python train.py --n_head=3 --d_mlp=384 --attn_scale=0.177 --extras=["capped logits"] --init_std_qkv=0.0529 --lr_head=0.0148 --decay_shape="pow" --final_lr_fraction=0.1 --train_tokens=146900000
Each number is 128 + 32 x the weight over the matrix's rms, rounded and kept within 0 to 255. Layers, rows and columns count from 0. Numbers have three digits each.

# layer 2 attention value, 96x96, rms 0.0528, rows 2-42, columns 0-95
109134162141106097157139131146132141087075072154136147120150128147137096146117098126119147125130114120133115151134120214122119125132138146146135128108140154148104100169103119135134122094144144092116121091140154118123147128129162102135130155084116113156110134119149174149127115145097148150
196119162124153103105201086115112132158162107109109134121159118103139100088113092116134128155177161125116087145135124120167124130100128153106112122120132122131125123119146130088143084094135144164130131162161149091101139099157116121117120140116161127140126136100084120084100132139129096159
135115111184136137098124109139129151102116098133137154131085140120141117135134146120113115115135140123105122119122144117122124119126113128129138148136132159149140111130128132148161143139130132135116111145132128105153184133125155144147103096127089114128169110143131100134126136107118136123
128094119135172114127164171084130141125137121141127113127140112177102138136167090109110117148173163134141104082116094191117135152168118085166099128176126165158133092131116175083099088116172161114156120109104174104171151112146178123085105120094135159132138079125134135128109124103112132131
109108089125112116151145120151146160156151160126162132152129185109128131129074103120121123154158131115131113144132136081129108147083102156095115154124136125150153089112146169089132116128130141127134092109113169087119147093173107130115173116144107124132132121125187130124098116107137096115
118106122122148133157151188183138129116088144090159108138089121155123120143076135149146106083160127172163088131163125112164117109100122174147171115118149131127139134117120108112111121130121136138116122143120124148171108139170122173154116103103134137093171155129129122141114124101087128121
151106127153092100117124148100127133131103128142094117139118115152119095142118158140138149124144133119148167135115118143139137142154156159136144130147167124101146176137153068098109163131176094146127096124098136149110112153128090119141100131141130110146138135111139125144122124141074128150
122130139151171154153136111139127121122115077104144132155137125132148070142130160169118136143124151121101111108118115122129121134148104154112107113142130127124101129138143105101149112150128125137127165128124147124111162121166118123107121110112163181137081092106160092123156111111141101112
144146125153087138086117162130110121132109093135080097084151045154135128134143074108098160086079112115111124148147127186138172136144167113130087159104132131121116114108116106131109122127138134130102126076173136118158146124153146147151085158105104168105147080106100114143118135138111136118
100111137138071106111130109140080121111139138079123123138076147164176103116153124101123111085123128105158141156133138158146111170153110086152126113169122132160119123117127128129090166202142121127145143131127126112123120103136119105113151167147135082125157109138117148117121158084182133142
089114168189138147118135137113106157116132118089087138112175102126177106137152059125163155128122155126129132074106109165115097114131151116126117141143117137111139131129081128136127122110149171154108149132124154140169129098139181098150121137125132147165151117096147125065142139145146134151
168135107106147155131065133121131117143189116114097124126098126105151103128153121097165105120126124125117104115141105118064110120124141154144173144155089142160101167135151110118156128112110146170143220134154101163133159197157113126099130146171128150139116171098104131138134151075145109105
090116121079130086121128148135165109121142153134131128115116159112100147120196149099098124137157133143166119099106146114151132141119138130122132120104124106123143109121117142136134132144152121145137104145145118149110113158133100121132128154133138117139135131115121118080105160147154132109
067112153116120072150136103113137162136155161125121152136103132139107101136151155103122150169159111094154152156114097133153149103158126132083137120147167120103151129143179155107139149106134127126174065123141117071092139135110107114100105114114108106132105153087124132164096122128148149108
131141131110134099123150112128133141137148157118145146137158127113098155087129129138114110143147137097080155141126149127104120115132139160153159139120115161141122120142128129109084098096177137156184132160112138146092099137151126106099114087115114105148130140141101106139073116121117111146
097074109143140110143168137122150165105156144127115139168148165138127077169115110104145147106183119113149140149135123106120125135118136148128125142147178093130125141128146147123099097085098138132104122116125148092123186139135098147126101122116158127140131104104109121113126084109097126136
106168143061118153151154078150131089094105133131150084125099137092121122111121147116136114149136100181092115151152111133103105143113150131096131151093143129108142170135106143142153156129113172160140077130129128117085180153124141113143121130105074131128051133169149139108143133191138091163
158133124145094136201082136103167145152145148117122133089135123120102126126122098146141132094120128148173114098121160121139119133120143090135099107120141121128117146138149108106130146132138116100066159125116117136081113143103085118134140171098181122115120142102147131134145171160108131139
156161128092089142158126098112137105157091133145133105108133142119120139088153139139109162176130138116128142127164151151129102134132077085109151139149137114157098137105111123117141160149116103106106124139128110160089101122120116141149131171146150115088168136114124089118156116127137101139
154087156145124131099119131146110152102135095101149084074166153129169125129117140124168155133119132129106130155116156116107139104147156160118105155114109140157088155189128120141134137108104110187087109160139099099116149147103128152142154141124098151130127142093139083116158116142156095129
108158120162131105178128123134109149092112133124111117159122161135166107130071125129150138115151134122107107140161133127131122120111123146093121156152132093130111109154115147091146120104131112106128092130114138111127149144135143118139163106148116127146118172121120123153157109143127140124
104142144088177160138118099146112120148105119124130117114126101112147131124143114157113141146135134083139119142128120134135130128130103105137151077110143121079110118133162151168121120139078093092161160133106139141166152151114102110120132103148180141137163146113138118108151102122126160124
129131145103108127099094136178138144130092134132156109114166139144098152108136152179140104152112096139142101118127063169084130139124173079120144117143132131087166102103092131168139153119123152091083128140162173199173115105131166094146158146089101155109112108146131180089134092168086128116
134136151109136129123115106093122118122136162143150124149171123120136111127137140142088116156089141133118143146141124148103157140131158129112152162109082099121136105149147129110107120119133114134139110107133134088074106156107132139138108154156155137147099143132137105151138140114153097110
177147154108143167126108094097137134165146126088129127103158143163122134137167151139098129151110150111151161145115138123105162119109137113112125141126108081086102126116128139191134128117142154117099104116134118106131123150108103091118141131131120153146179104106146141113118111139152139115
123122139110103112149163126119171191135131113150127132093151090130094148121160126172137192131128164153117158149148126129118095112072100141100102131136138134081118149146155142131115141085093120126122114132157119138140068130112134122123104161110101147137144132098129100168095121092125111089
136076097140172143125187151115107063071177130112151115126122131135169168126116120118107144107133139116126124136117174130161097125128134117141082141146149149130066087145101113070112153116118131138093132130100125105140168168130141099120145094095126087120154126135154088089163107153119143194
101147161152143105135089146102143140133150130142080123134109095125132145111156160178112115103129158110118146105166190115127117128110130131111138139144110134103146127137156128137135147124106114151112149137127127123148083119088184138151118126147087115112163136107137143143138101138128103089
103103156179107099144131127144141114157082129142145166108145109141163157110098118154117164119096111111105157099100165163135159134134124106144099117164133121141125073138091179102108147138106095149151140121061148091115172077115117146140131106127140135100128131129134105143171092157105110144
057104130150185127154141099149143109136126107105159120128130152126148122123124126144120084154125156171117117104107118119122125113122129130118123123119145094098102108108168127143152149142121093153117112160109145111105135101131076111129153144108145140140075113128160158116184119148167105169
119166120117208186043176080084047080093112090050118104121118137152146135086136174112101077174149161214106095147076110155107136109176099070137158100054124172164145163136171128115155111138150077167134130197185101112111120163166152146068131112160184162184068083161119098055140170146160094196
134146122059149130203118085080179176127185106043117152186121124131202039141197170105102125142128126073140064099170101150122077076089149105112193164079114118099181099117122127123133193124119093182133155157097226104067129162158176089154063167103182131141090156086132162155161113127093159148
170128169050124180112108113159082203146130189089153106130112143117120122102080146208122082080030196107109147162144069130161119141114128150082069159143165166067135094174148162036111085148175135094052153147182177147126120169091157093092179098117131210189119130134178142134060179078117069092
106138132107255226128096156089139112132162154092145100027117152069109065153081127119153056093123142172133106149175098158145083130134092118121121153198129121193067064132076126066120066113134176156078215183188190121165141193111100074117136166164094179078164147195106174102141078049154103095
103088107122101062111100146133187195117126171143177076046198126184097104121130059160201152127117085118090139044112063153085172128072183120089107163129119151171175131159161160109077122148178128093118139095175074094160108133033062201206156126114106168103141129126115112126172085174178158004
110084093160136133119127160202146127092167150151058169170110160169184126190113165146082165157113140148113116129104111122077094134114248132174138129083110135152107083166070157093162112097112099128147128097158119121144148088113145109112180152043096193125077142089162052093138098103034172169
152132104122124133144160094067101067153110144076119094160232102144050105069155116128131109217117152137146118003089150115165150182182159126197076126136073121051120159132155085127032079107139090133195171087118098091130101143155132127114115135182163135168124171149117152151147100072131093075
172113141077172160116108116106184134140123116033089101114117188178120109126195178142039131158215125145143110093102077119103108138115176041130118125129095203153093086151139122063130199145172120097136115127145149129130168124104104101129143160125138087067158181137119133110196134160063163140
146134067124109141135155133179136151141124187143115157219110097157120140123093141112117170187122145139131174025120163152173096114078156148187180176107136136135140136139110100114142204075143107101127105165159150180067106077183099097127134048086116123137165172090100068128133121063093127164
076121129090105112148122082125163156092203143181111096184082143088160082133143105118105157067094146100112077213120128113176116141112136170154095130081139159171158101149149175164117151164065105132086123167126169078053188107148199106134190133143113190087128014128182073138118112152151091127
132000084145093089077168180130017126175204142122139131151093108116219108087152112118112119124075179206132176162115117096125095141104076185103131152213146077153123043123200111134133156127212037201085120125112231091139047106180083114104140138158166145238200116017121111145163083092146100081
# layer 2 attention output (transposed), 96x96, rms 0.0658, rows 2-41, columns 0-95
101137091092143140127090155081107159168161139121163093116136082150138087137168123131165163150086162141142181140146123098113164091145120076103169133132101076124097123118150164124113111078139144118178103103116141189126104082130146122139130109123120154097115140094168160087161132172136177132
081142105121146162130082168144112105122123150164154121152126102151131118134121215157125120123104130198140138117108140120095093149119097098088133125142115133053113130122114104133165164146100147115125158131111127149121096139086136096087186136147121149108089151161153151100136108115125102159
127163177139150113116124149109155113118152149156149119094153103128129143121119139104100131139130144141114097119124149108154134123131131121101138119145128120135125138176146117107118165088143119128152099109117141180097115122130075121129141143136154149088151154121128121130115131113166124139
118096171083127148154115116161134096129115136114147126100086127113130102113165141136094107109109079169118114151129138166122138091093152112091114109123092129142096133098155142138166113074151145133150111106170126199123111147088140145097157122196099092114089125137170144133149146149108156168
103163088151099131090102138143111152137115150121080165123113114091158149126131103143115151109132123145142115068116143127101131185080134137119144124163149152097148100159137137093156147106158115152116149098073143119118084094128135142114142094101130135086079133155152119126123083131117152178
106166123147077087128070102121124109149170125128107124137177112146081179137113156139134115140163123143104170049150166128160110133111113091155110141098172133156106157142093176114107165093126127139111126133135130139126083159110098063145128079185114096141143090119108141106140163104131110126
118123133098173121146129139125094073156150098120145142155191085156122146112126146148127171148120142134121151109141157132137144119074114144148110124121120141086157130095148150127134141079101124171150120149101139131120118106165111105124124117141136107127167147133154164092075120179124101127
118186096121150160113127125116106117106144182148132152153096097135134127097145091146107151085124138131129135141099109128108120110112103154098176146124134110108143095166147192174099149139173110095185136084166154112107131161114159104117129099157105154146114117124166133133122130168135134174
134040168125159126134150145132142100060152120091135090089142126140091084130170141159135142142142129165113115137159133138140075058136130131124126121127047186149169186116100130155137178174151095149140113157110139136128099122112115151096135138119091106114158125164145125128139101097139135110
097113111135144127116118114156175130136123105072177151152107162109160142101155096098137068086125173149150135135080110162132170148143093115125119167162124139100129133144142134110142096106162117155069093124160116130117134119137101159091129120117120159124105152120123164150120090152127138107
125085113056105120144091147121155135135127143168194127166114149131106125137137146137123088139135123159102149139120151126106064097122094123103098103136120133169129107150140145102117144119113164099174075164178124151133145161153175139112131119111103164166126142179125141176119142102150133105
110157168145232154129113164149159135111136145149118144184143128127144109142113084092130112113080075096125087127101089163098145187100117129094091098138116137144103080098134122118100165116130109115112148111162141073119164102142080125166142108133120143138107114127171127152124135189087052124
151117134133089151138152117161103114127121097113135134122118152087140174123071121136179072111116141160098096141135135161070123128141135126172123107148162126150123139111101085128133137136131149135092137148152142145146158128099113105115146129112143116103126114140107114141144125137113116121
131137165131135157105132137122101146143114081111152120122158143131165144112097094109200135101085175092142130132101147121104158119110121099090112108120071086122163154134145099125140131096138152166091153100153143157099159110132148182141142154127153132116132147117164149108150098155142098146
108143091093138176166132108129131131134118118135110117178113146098095078177086172153130128110110126117154093156134160105121090148137103119124133077115172109131112119105146109126101116088137142138096144137112125121152136058087135143134123128155170139159106092153145151148127167108113138110
095153116093182157110072148117100109108148125134099140088139102151110165120127115143128137103058131137150114089132169139172125127107104134114096115139135126120158145102103166104165123111091158125112147141132113157142128109145156106117134133121086077105152151112137108101125144124125163182
162158132162156166089116126116125169164095096152131095110169172103108149122100107153175155132107137175181105130119119118104128144165138127143124148193117157140096163166113080159139117091133143102125111182114161166117079171093171140113118124070132187128143106130109084077091106115118112124
139143112121119122163083143136074184136122129079124101135106099147078108089136112109128132168089108142123129139160121124142137190117148136152145128150136137114164108079120143171115105184095126100175092103133131081102119150137110126133170140135098121087140140156144130133134118147125132055
148137130097107098089146139181131132130137090112136129103135134134090151127098155114116073152163135161130168179124077153128113153130149131147138119104109131124126163100118107132132111160109134115138132178105132112163153148129095100112109115125094142083143119112092155167119085118124096124
130129103137164165124140182075098113090093150158092118138110139128112137132097159136157149130098182194127132167099165126124119167119111155090105116092148124129150112139106124118112195111107140124125125100104205107111141092164138130115143145109131145116198134169126137136105099110159130073
142144134125133107119123141118126173151104165178131126090207121133148142147139137134140143105110163110150141064088089110118136133114109133086137115115120134121154086147111149096092136102148123120136113103113161110114104110164141133147152139123122142158118116137149173124127087175155123125
183132104169140096088150126115161141103113119090116129158108087127117166126141085085117073148156131101109158126106124104122146114139107130115151115081136080184131127150134156109150110123140163083128116081204135102129149145122102131110122087113112147172061101141152150119122192157126127151
124129112141084095118123128122135136170187122120145115117104113160143160135142122130082128096141135144162191133153159078122135122127194108150139176149141140174116128148151121149131052125139115110106140111115085118134122131139213110127122135102116155126145070145102058108152161110107115100
140151107139117156116140131156083165126083115136069100160109107118146110112110120150175142104126174146140108149117125122102106134132105150101149102107117138155134143091115101152102102130150150127144147116149166127126109054144170164126154113150129102148102104103144134156113092137155139121
096121085125135123108137142108145134097123110136116121132123088101128137082151117100132090154158114135127140147137147099136128126170180163109111133089105129165152110155154085117114177172118172126159184131131139107166147108147138109116120150135162118141127143115140137127093124110137139118
157125103141082120125090131153115134133129160142132103091086101151088092106093137126165118150101127125090156134140175151149083134120160130148096083131150100106124156132140146113129136164113141119105127122174133147121127141100125164130116148101122134112166125131123127186137152097081092099
117090108107148121133106107133122114127118125108096103130097152116097177126115173141146131158132107136111101133073091139165100133109122154112149147082161124123157119125120131104136134106103124155121063202156191155150148125132097100091134166109130113109115158171142139129126143112113154109
137117170113125106085142108124165167130137141122155099142146150146122118127095149118143113125134142101112120136151130128123114167132151137100133106121098079087149143152160118108126133137171108105113114132116107090088106158118098121200125166102081153145155172114127094137101114119125095099
125177127121125123099209123130124136124110175100119131138127140142084134143112162103111178114138117128146120193138091104187105101097102148095168132100106116125148151097173129141109092128088111127125103139112125146147134104161154136098104159156112150097141158182170162110154080108195179118
143172077137107097069110137099103123183103157117139160127089134137121146090120104134121121129129128106142115131101103109143153152121132171165171149131159093111098133125125152164142122138094143072137180141142166109113113153130150140119133091120136176134151160111139127108094119144135160129
121131124205082067156114154113136212154152140149132164107145127118128114191146122106158183135093131056140165070202157085172130168090137145141096127184145093073147144141145114051134099118136094139076105109125131131148107098140078125173078186075084133126144163159101112196194050130113159053
132104159152137154058092175205162096127087099175162129040063100135088229126052124098119061059092125173136184145083181204087146164110108132202135110136171128110103155123099117149113170154116195084093103155159086124130129105115100188171101099145096140122184119176149102070020202156098130140
061140100146130082105102112061192065161129108132110189138137126129139159138143099029126198200165119128146144123133209146103137087153121151155169090114102102147115183080078103172116210130058149159206111142015106136114124106110092145164102138149132075079163140149129117089153140099160153178
149097095100023037116178118151114181142077140174094162138128054129094113093155105083117172176142139087115174129132157139171128154093133219160139073058129135100153184079154085142137142174149128105172085127060054142099109090191175232160108121067123077128068110069154080201078164143112167165
057191093130132175132067094063116114164110056152070163210057112085155135114187093142027100133187156117175153179094117123148164155199128147157156181123212106137077084108110149164123122163153132139139110162072195118141175130166158012066072116111167203162175090040123150114078103112094134217
168166189097161098152136101065119102148101065112195112073200112089108146076139138144189088100157135091131134169164093118131148121158078142110139146185123146114139153148118090174145078163104173152132153128094120063121084230119074108112109072207138120156106136202059177147104126097198071049
099096121088067118139188163161153164150160073184088123033083143111144140224151118128101216073152112072098168180095054102138136139027099195058139096158183125178132095161102152067167108156129139186107114171090092102203194107152114141129082151072094121084162040128083022068171136123136140219
050110089154167120196143134110089133127123171220111156147100117121175101150071041121187151080103108089124146114104171106131131165075081185141048124149144043113111113095131096048100061148114166125133147120107134064122162098197086181120114067124148113203089105159147105145094137134166085124
112110205073179157123162149029131090108073134150145139031117104187123108130164166145113133022104102110181122169132127095072181119156087109060104090133106126094143128131082122150117136153087182101116161077089103091131168136081154106148128130176137146136130142197180163114121127171142131123
165148160119122085151070129166095117150090038102178178114146056106115155096116154117146091175165072179184128122176093137105160133149172058181174132133089124086115171085122084139128060133102128138155175091158090199185100197093053083114126198226157079083106210175093174085096171095156112111
# layer 2 attention query, 96x96, rms 0.0522, rows 32-63, columns 0-95
095123103156171154126164157117113087162138156122064163137123116101172097135129116160173091091113115105108147134069112160141125117162109116086124153113108125121108123147179150134106085114152129152121147084092150114129127118149110116136090115093110143112086072111132156130136110084146093089
167129144171129128105134161167158112147119119119099115132176098104121062099128155158193155122084080122143127118162110124145101160083124133142139150095131075106103032172148154124100146098164137127136163121132114113191095107140171104085059181165127142108082135100130146109129136123106110125
077126102140138141142112116126090155131127120132079194211116119143159147189097088120109127160144132111114122084048144094131165143169168132123126112105138179115138161058136089136105110126115112146122080112109213113070209116173062124160168125062175153176164153111110134122092124156141123148
044068140153084177103125137130104084034142103109162141113097156169055174191077077131131120132161195088156188099241137090104131145138099135196093159115148148125164095097117105153219135093147195129113144133111144118128176088100103108095134171158132200185153181127146153166125126214143135150
144159153116111170138088125112119093144121144152155130107100119143144152121102179166129126129133135142125112115122129133120158108183182105078150111128117156123129154082148122152126100104099171154131087114120144172098115134093149080125176152105150150160149159111123143125105114125142133119
150167172159104184120146093120171076070116147125156140087099146116089149120119117086128128073106102136147092136133096111116125142114107170148078138140148129175142107190114135126152166135122147091099106153160078090126126176069138165076088096147150136113131125125139110147135133153083096130
102128100111139114121154140086134130125130144137118107125177127113121125113129155154151107142155142134109148177096105135160115104149169100100119098167115176117104124061152119141165127126117140177089071112117159107127134138122103149153126142121171127120158096117103109157105121120114123108
143125124115125114112130161127122134124121121145104183072115055138092101128104167130130128117126121150095152112085132159163149107125172049099144107160065193098115164086123126147143101144080097152111081076111192141098079155134113119167174136111135133127146094151131135129108144102126112092
109143113080148110129119116118089182108128163152121114090153132182143132139112148174169086147128115125120115112133119090168097125113093123075147106146048162175086098167135146129155127085132157091137153067122154100125129162134127126166176124185150148129058132115107096144142185143108140128
101141180121113136110122084115137167134108122117160142124129133135107111172138131113148173154136151129153126129140110141146141118139142147148058114123136120103121093115099132075118140084137138136139132161122128120163139138122147106159106173125122120130166162138112125103159122141124139147
101113078064138074176158152084071175097122158141085144090076138140187210160083160148126089133170177119091122134067158193158138148179164097051155059147042198111023176057117058113131139141081147188082069097083156182069181165133109126218152078075174121150145097128113149093109137092142109073
105144084116085128128157123156090162140100120164082108056105057145142191103102141161133118154158147129125175143089120164185153117128172083087135097149073221111057131088133149161131079122066116150072122079107143113101122182086136103222124115129141128102145107125124152095133152119088108115
096105074170063140120115081124091199097128109095107125126077119147127180186104125166160112141193147105093137091151094140143131131111154127117159122189027171109081101078145146165166092108124162146115151072059192129114129129108117111130146149106144209117132138088131161136154129164151155109
101061125142065145064160095097147120075173120102169123131148131117068191187088094091126141147130180104113163136175183116134148117110163103148098123173122161109129147064098111170191151127138158151123170121092155143120120100108093152096105174139168255146192123132098102162140141169143145166
174147115162194119122088144196163122197136167118129102112173126100149092103180138148157126075151052102151112136081046101153115138102100174148148119126152042164147055217154197111140114179178082048182116169169109090184079133142184118121078105154085096131016099123175082091139167139071169151
081072125109106101101121101125142158079115152121110149173134118147091143121127160121162108134119161117189172123121166135185105122137127082183153136177083133118098147091108159117164114085121135156109101079097133113123081131128106159148110114153160138105149143132083109188068116146147130123
159159160123150174101103146119182099158107088149157097145118137109170097118160107104102130109112128135129122173097096128059152130110130155124121162099168066114145083177105130154094132174143134092166140162153117118163123096113170135122059129104072152120138076121140120119153084109115116120
117064140099070135093096130191111132086119098051152088118139152133059102147102137102114095109129127129138118092228061106143124107131081142190128103124140085125129121138137125085129160130183146095162173139156108127151138127151107120077130127144114161122096201123106144128129174129174180144
106128132103155130143163125059109133071122095156123116144142070144143128113151131174108141128176132124123163178124137086104163099144180110074142153124078196126126125103091124165153095141085167147117046070125178093095161175122149104154137123095137181166172140170119136144118111136086119117
124143162150148123165100163154143132184119100122156104107126116087173129168159139097128133150143144161098078101085127126053160114194174078066125107103141142114111127157096113146115134151078119147111118134166155164177162159125135106159132150140108104146114140116135163083176078100121122099
131119194134109124146090116094091115111110149090140089146188168122124142169120144110119142124107153122168126146195147101106160177109124105123099146094146069119146083106140168102160151087093124109176117147146110139126148108105158119109118166176126133088182115128135135126156109161105124104
122123146112165144127142133173174114098141126140124106062145157101132194154105134115138107099113093161165120146096105168168124164091118114128143146143114128133107117135075131126134121143121153118135157119107103121153149162143103129151137094170089092083090109121132128112124144108085097136
109148099102141117162175089161142181144101150130113175044166147135117172109059169160178140121096124096150135163107091122176118129095143095102162080145051192104144175109133124113163107095081144154144130075135115133070086152112119105146126156156158125109093103149109157124145152144111115081
129125117103126191110080084138103123109100084101172099154145160154086138126112123142085133131097083115109108152175102107089132158172127142133149143119159130164132087152080150151159166108128143053160168126145162112117154117090137092096128170150140234130125179111096107108121168176126103187
138181155106082122137154189149152147213126112154130112083133127103119122113163149078106165109127133166109107148086145129060129110086163108185111123158178094120164097164160100091109123157131158164109127151118114110178126145134102148091117101124129087099148090169140136091131093104176147160
099073122144058129101100091141137123064164109069143148182082152096089135191107121114124147185171127125114176091221163151117115150096108126158120097143072227088091126044116072095153150130151157163075179083113135139126146094104083141105133175156103169177185219153093115147110170156158146171
154153104125112150100143138104117131092091110110103107117099101154155103084100121146163166129172083144104099175103106155131116103121160132089118152108102181136092085125086129156092138143114139121123114071112090158097170156139187113144135137138134147116122111176127132150120098087113129107
129135056125184099161168122150113146206127185115083144083060157112130148074113133165136132151133114113115115120065124155194123103084103116069161127141094115162092151152147175140124112179155116126150093097112121128154133160124162150172136105097117088083083048107117142098194183105074155121
094147147176135120158118152096126128167109108193127117131118140124102108146123138128154167152117132113139152114154157111127146111111154117131110123117118122131123131129089157089115127121099155131172115147141170138113128134117116180112062127095113147189174134151159100087134096061145135157
096109167175082129082132129098116124092123074156165114156115042136068134178104100100107135164158159086132151095227181113133114123149171131194082118103150189101153145068106093115160144115121152134080075158086144113098123117144079134096094184141184236145188136174100112182074091206108091115
086095141150185137110063165179196115145152152109126145159163120127134094131157072130135171085106106110186162098140110127110097162136099136185126159146138076099118090186154140104133139107196084105166179128124113111190078078113130103090085125148107118112090163089122111168102149158152084180
134113111115176115114169121140108097147141134183106138077163188117126132114154131160139141041093115119189124155078139140144077115112067185116136157161110114127099133131096133116100142142148106129112111161104113101112167129149170154144100066082142095096090097104138072126163147155083142170
# layer 2 attention key, 96x96, rms 0.0527, rows 32-63, columns 0-95
131127137137140151151138174127128121106104124119117142096140094133132127144128130148146136121112115134191133168119137112108140121154130149151154161120165105111110113147107128163112117136133131116093166150155125172148139105098133079145116157136105123161131137139144145102106104109143104127
133095115142115165112111117142107121085140150134193165137122093159102136131102100142111118126107149117155154141152116070125135105135101119157115146147134136102111129136135110094125095079092133132126166116156122129121137153099127138090115148167129107102122144147151074123132109179127121096
098177117123155097161110175092113091159128131115098160147166162149163110099129130157161136145109126087100105141091160069110123114209125151101132122151127108141160157180124119136129172166110134132116151112130098091128131139159107060172158124095147134182122130108105180141120076054134095126
109130073094106108129158090101049155055114120147103127084108074138111183143079165169167099142153132116123144157134120154189111132136154109100160127169061217111053192060082138118167105123099164134086159077091152172073171141086120109128151117130174175129116126135101138125080174128121172107
131118121107153148118123170133153089143126109155115116117139150156158127120143129115104098139132096128132109139088168155157132120143126141110092108116116119129125163113134111141115133162186108142096152163078130101160154116131131112132123116112094102128171112132149150086120120082117121132
128105122101107099125142107110115163105141134133143109100074108142112126170121160158097073132150123115140130108156144136125123156106137121157130142146133131096098110131124123120150123053143144082121117108109165087144133146118109106125154155148185149146141121159116083147095170166180130157
141132141122108103129162157123159163154117154142107142131109165109132140115115137136146144149093104155138159151130161140141141099149138099128156114132118104148144166150145134142125139138126119157124134154092128109122090120118125127140085126101149098104126063131134155117136155076140092102
137169125167141084121112175141131159172136117133095119140142101127162078094156108132105130142128119143090124154072180173150152112138161138098129110126159091129158128119135138124061151147145089135083089154135112102167129160171165124192121100088103095136121103100127115117157111077077130076
157148154163151116153111123137080168153109171137112111109141117139166159119119137150146117105154128136148148121105084132149142101126122125157162150142109123141127164154110164143112069154105117111109102088147129139072092154112146092126120122171127038116087134174162160108146098153141141076
128092120150129140108168083138132135115127135151134122108075122126129125116080133129079115116138141093117120079149180109133099113139105125117130114119113118113100117129151131125126119134157154134119136132112126162105119117124140137137125161102160119156129127143137117131149137144115136141
137173125099163117185192168112138114178114155193034153131126134106190103099185134117157117154132111197108122162053132171118118114167162129098111112080161069115145162159151138131080142176163094143117077147113116150164117145177106110165121118041127051140098055126162188106151051055127084122
167135143135175122163142192124173098198123158094112137109145158142171116106162145126130101131127124172109118115106179187093103142145158127080134131125181131114092150144166136128107106160118141153076104154127099139156093122146156123190118090080093045105102086149154153106131091082090138058
124117122078166113150143135152128085179120125166092119085115141138172142091121113131137101133139132141172105132053145154142136144130155107086159151144113150131083162147116110127115091168090128164097138118172111168109143183101164126147139132139151037124095113124134114124099156086126107102
109128102109136117139167112124143133075119126174089162110079141122102148138066173196139136130157132155129120156111134143169146088130156102086179122111068203123075101077126124144120114087105137188102076105083111162091138198127114097178145135129152147124140073103073085118140175078106123124
105115168160117108125075150158151108128178091100165149148109104117115115148128116131090152113137134094176128096175072097067170150100096146188165155174143121098147108126098154064157125119117085088187146145160143131137094074107139145043114154230145110090081181128159094156105131194136188139
145128107149135085159204135153120162131136172141132114096096092129153117137138132159162133133159098124099142125108143185181158128097157113158144124146107155149084114117166123139136087136086118150126091092116128156125119169126127135157120120153149083139137124145169137149174138121087111088
120119140126132155088101088116122113080134077136160135146126150121108137143131125152086143103131141145119095102194110104099127129113107155128123114128139106141120081123152103132139157118150123109155136159132120115131166107118151123062105149120130168142133150129136096112112162133160135174
108077066148125100138157095131100176061147138124125084126131153144124163131094085157149114180151143126154171121162109123171104139106108143115151117144072171114114132112079121142163138152133158139134117092141116129091106137109118164146151141157108151121065141100088136151142179193106110089
137186101116185101104117132137103145171131146116097157154121151110170110087136117151164114117111117125122092130092112134148124090179097155103161082139132110148110145136147126121120128140112094108129139098123139102132147150146150108161140102108102084108096100121149182144124154094138119132
128161128113167214048082168128121106127129125113104088173172184147097088095142100118112131142085122141114096122165142147117122174149118138108121096094159113121177154152141139124103207160164148090131146160131096088111129126160150149119133116070092143178148125090142182132133088072103142125
128078105130098132098110092123171143076130171140151113114078096110083128166127134122111087144151157138129134088163114164155111078145126093139130113160093158140118158097103125114115158150127092158124118128116132137114132116130124171111137146142138129119168153149133087159128116143145125146
166123138179132158112150159136092120120141168118140107106138113147171121131146167151134128106134132154156109114154145138124119128124132082160107152136142109113098117115127121135096135145115120126150157131134091151148128141111169123121124099148110115100122099139135097113128125147150120099
187160092154139099180128126120122139189115133111096138148136118132152121101136108175117106140113104159119095154083142175142171123111122066133113209115153100125118111150145159139095066133127102134117146125109121136120104150110141148134129067129130077115109125165139142090162093116110131096
072133144160178112137088061111106129064129109139105154153117142121181149157093114163137097151158171104152139153127112108129152105174094152140184147172060168136083164125136112139133082104112137146164096100153144106066129119117115105124129120170175160121132164111140136118093139172120110140
109120129150084157103138150113121115097150100134136096133090157087063136160098143084101143128139118130080133112172149116096130163139152138118090125085206081164168092134110085101137162105137141156131142191101146074127133132096080158122105114108158147149157134119085123118133126149146131161
119125090117164135137183126159134183158192170144133178091119150171149180093118114148143109142138144105129153151106125121200129148114152100083149122160061186126079155113113138159170104110107142170153111090124155125114138181169118147183156126106151165131132070077066137109128186121136152102
138147135118186133151126105129122113181147130149127126131158113119164115108169135127118130115139132124145093148071122101111127109101097144114109113105132074121146147137155106145101119131125163122116119152118124108135154105163139153136111160098134089080085104131155145118121173098134111114
152154168113138087179132107126143118154123111117129081122089116133177088116173134098141129061104085147153096139094084148089117141131138147141128180092154084105144113185114126116112116125127118137087131153196105146119085116127137136138081110149060062128072095127134075102125129110129155122
109130105118108114073147129149167089122123104132138107128158116136098115111103146134130150118157136148095119119149129167157092081124102152121128116125141107118123155144179120148111164124141120166120150149132125151147098151113138097118149135123106137147133115085108141109148096145174160170
045129100097081149128149106099108142075142136109104149088101134136119162109060144154114120115151123139096134123106169172182137109141133073073115116146067185109107136082121119153148159097120135146094109060066146096081118126122117099233134113122179132149118066106120139167121139133102104113
089117161164097130111138100134113164065112103112132143126090094144131172180103167139145111124128117082173168122174111095098140176107104149163129167188118143132077111084109113125161084089077138110145178069113123121129111095122120114103124140204142157115136190134134105129144111166129131124
160123137152124136156151110115131139119132143128142108144076116107165126160108109108160132125118148141149145134141121110120161098154114129114132148114124068148135100147166150110134078111103137089151163140138074168157118132120145097078139130147119105136095120137137075132135136181158130128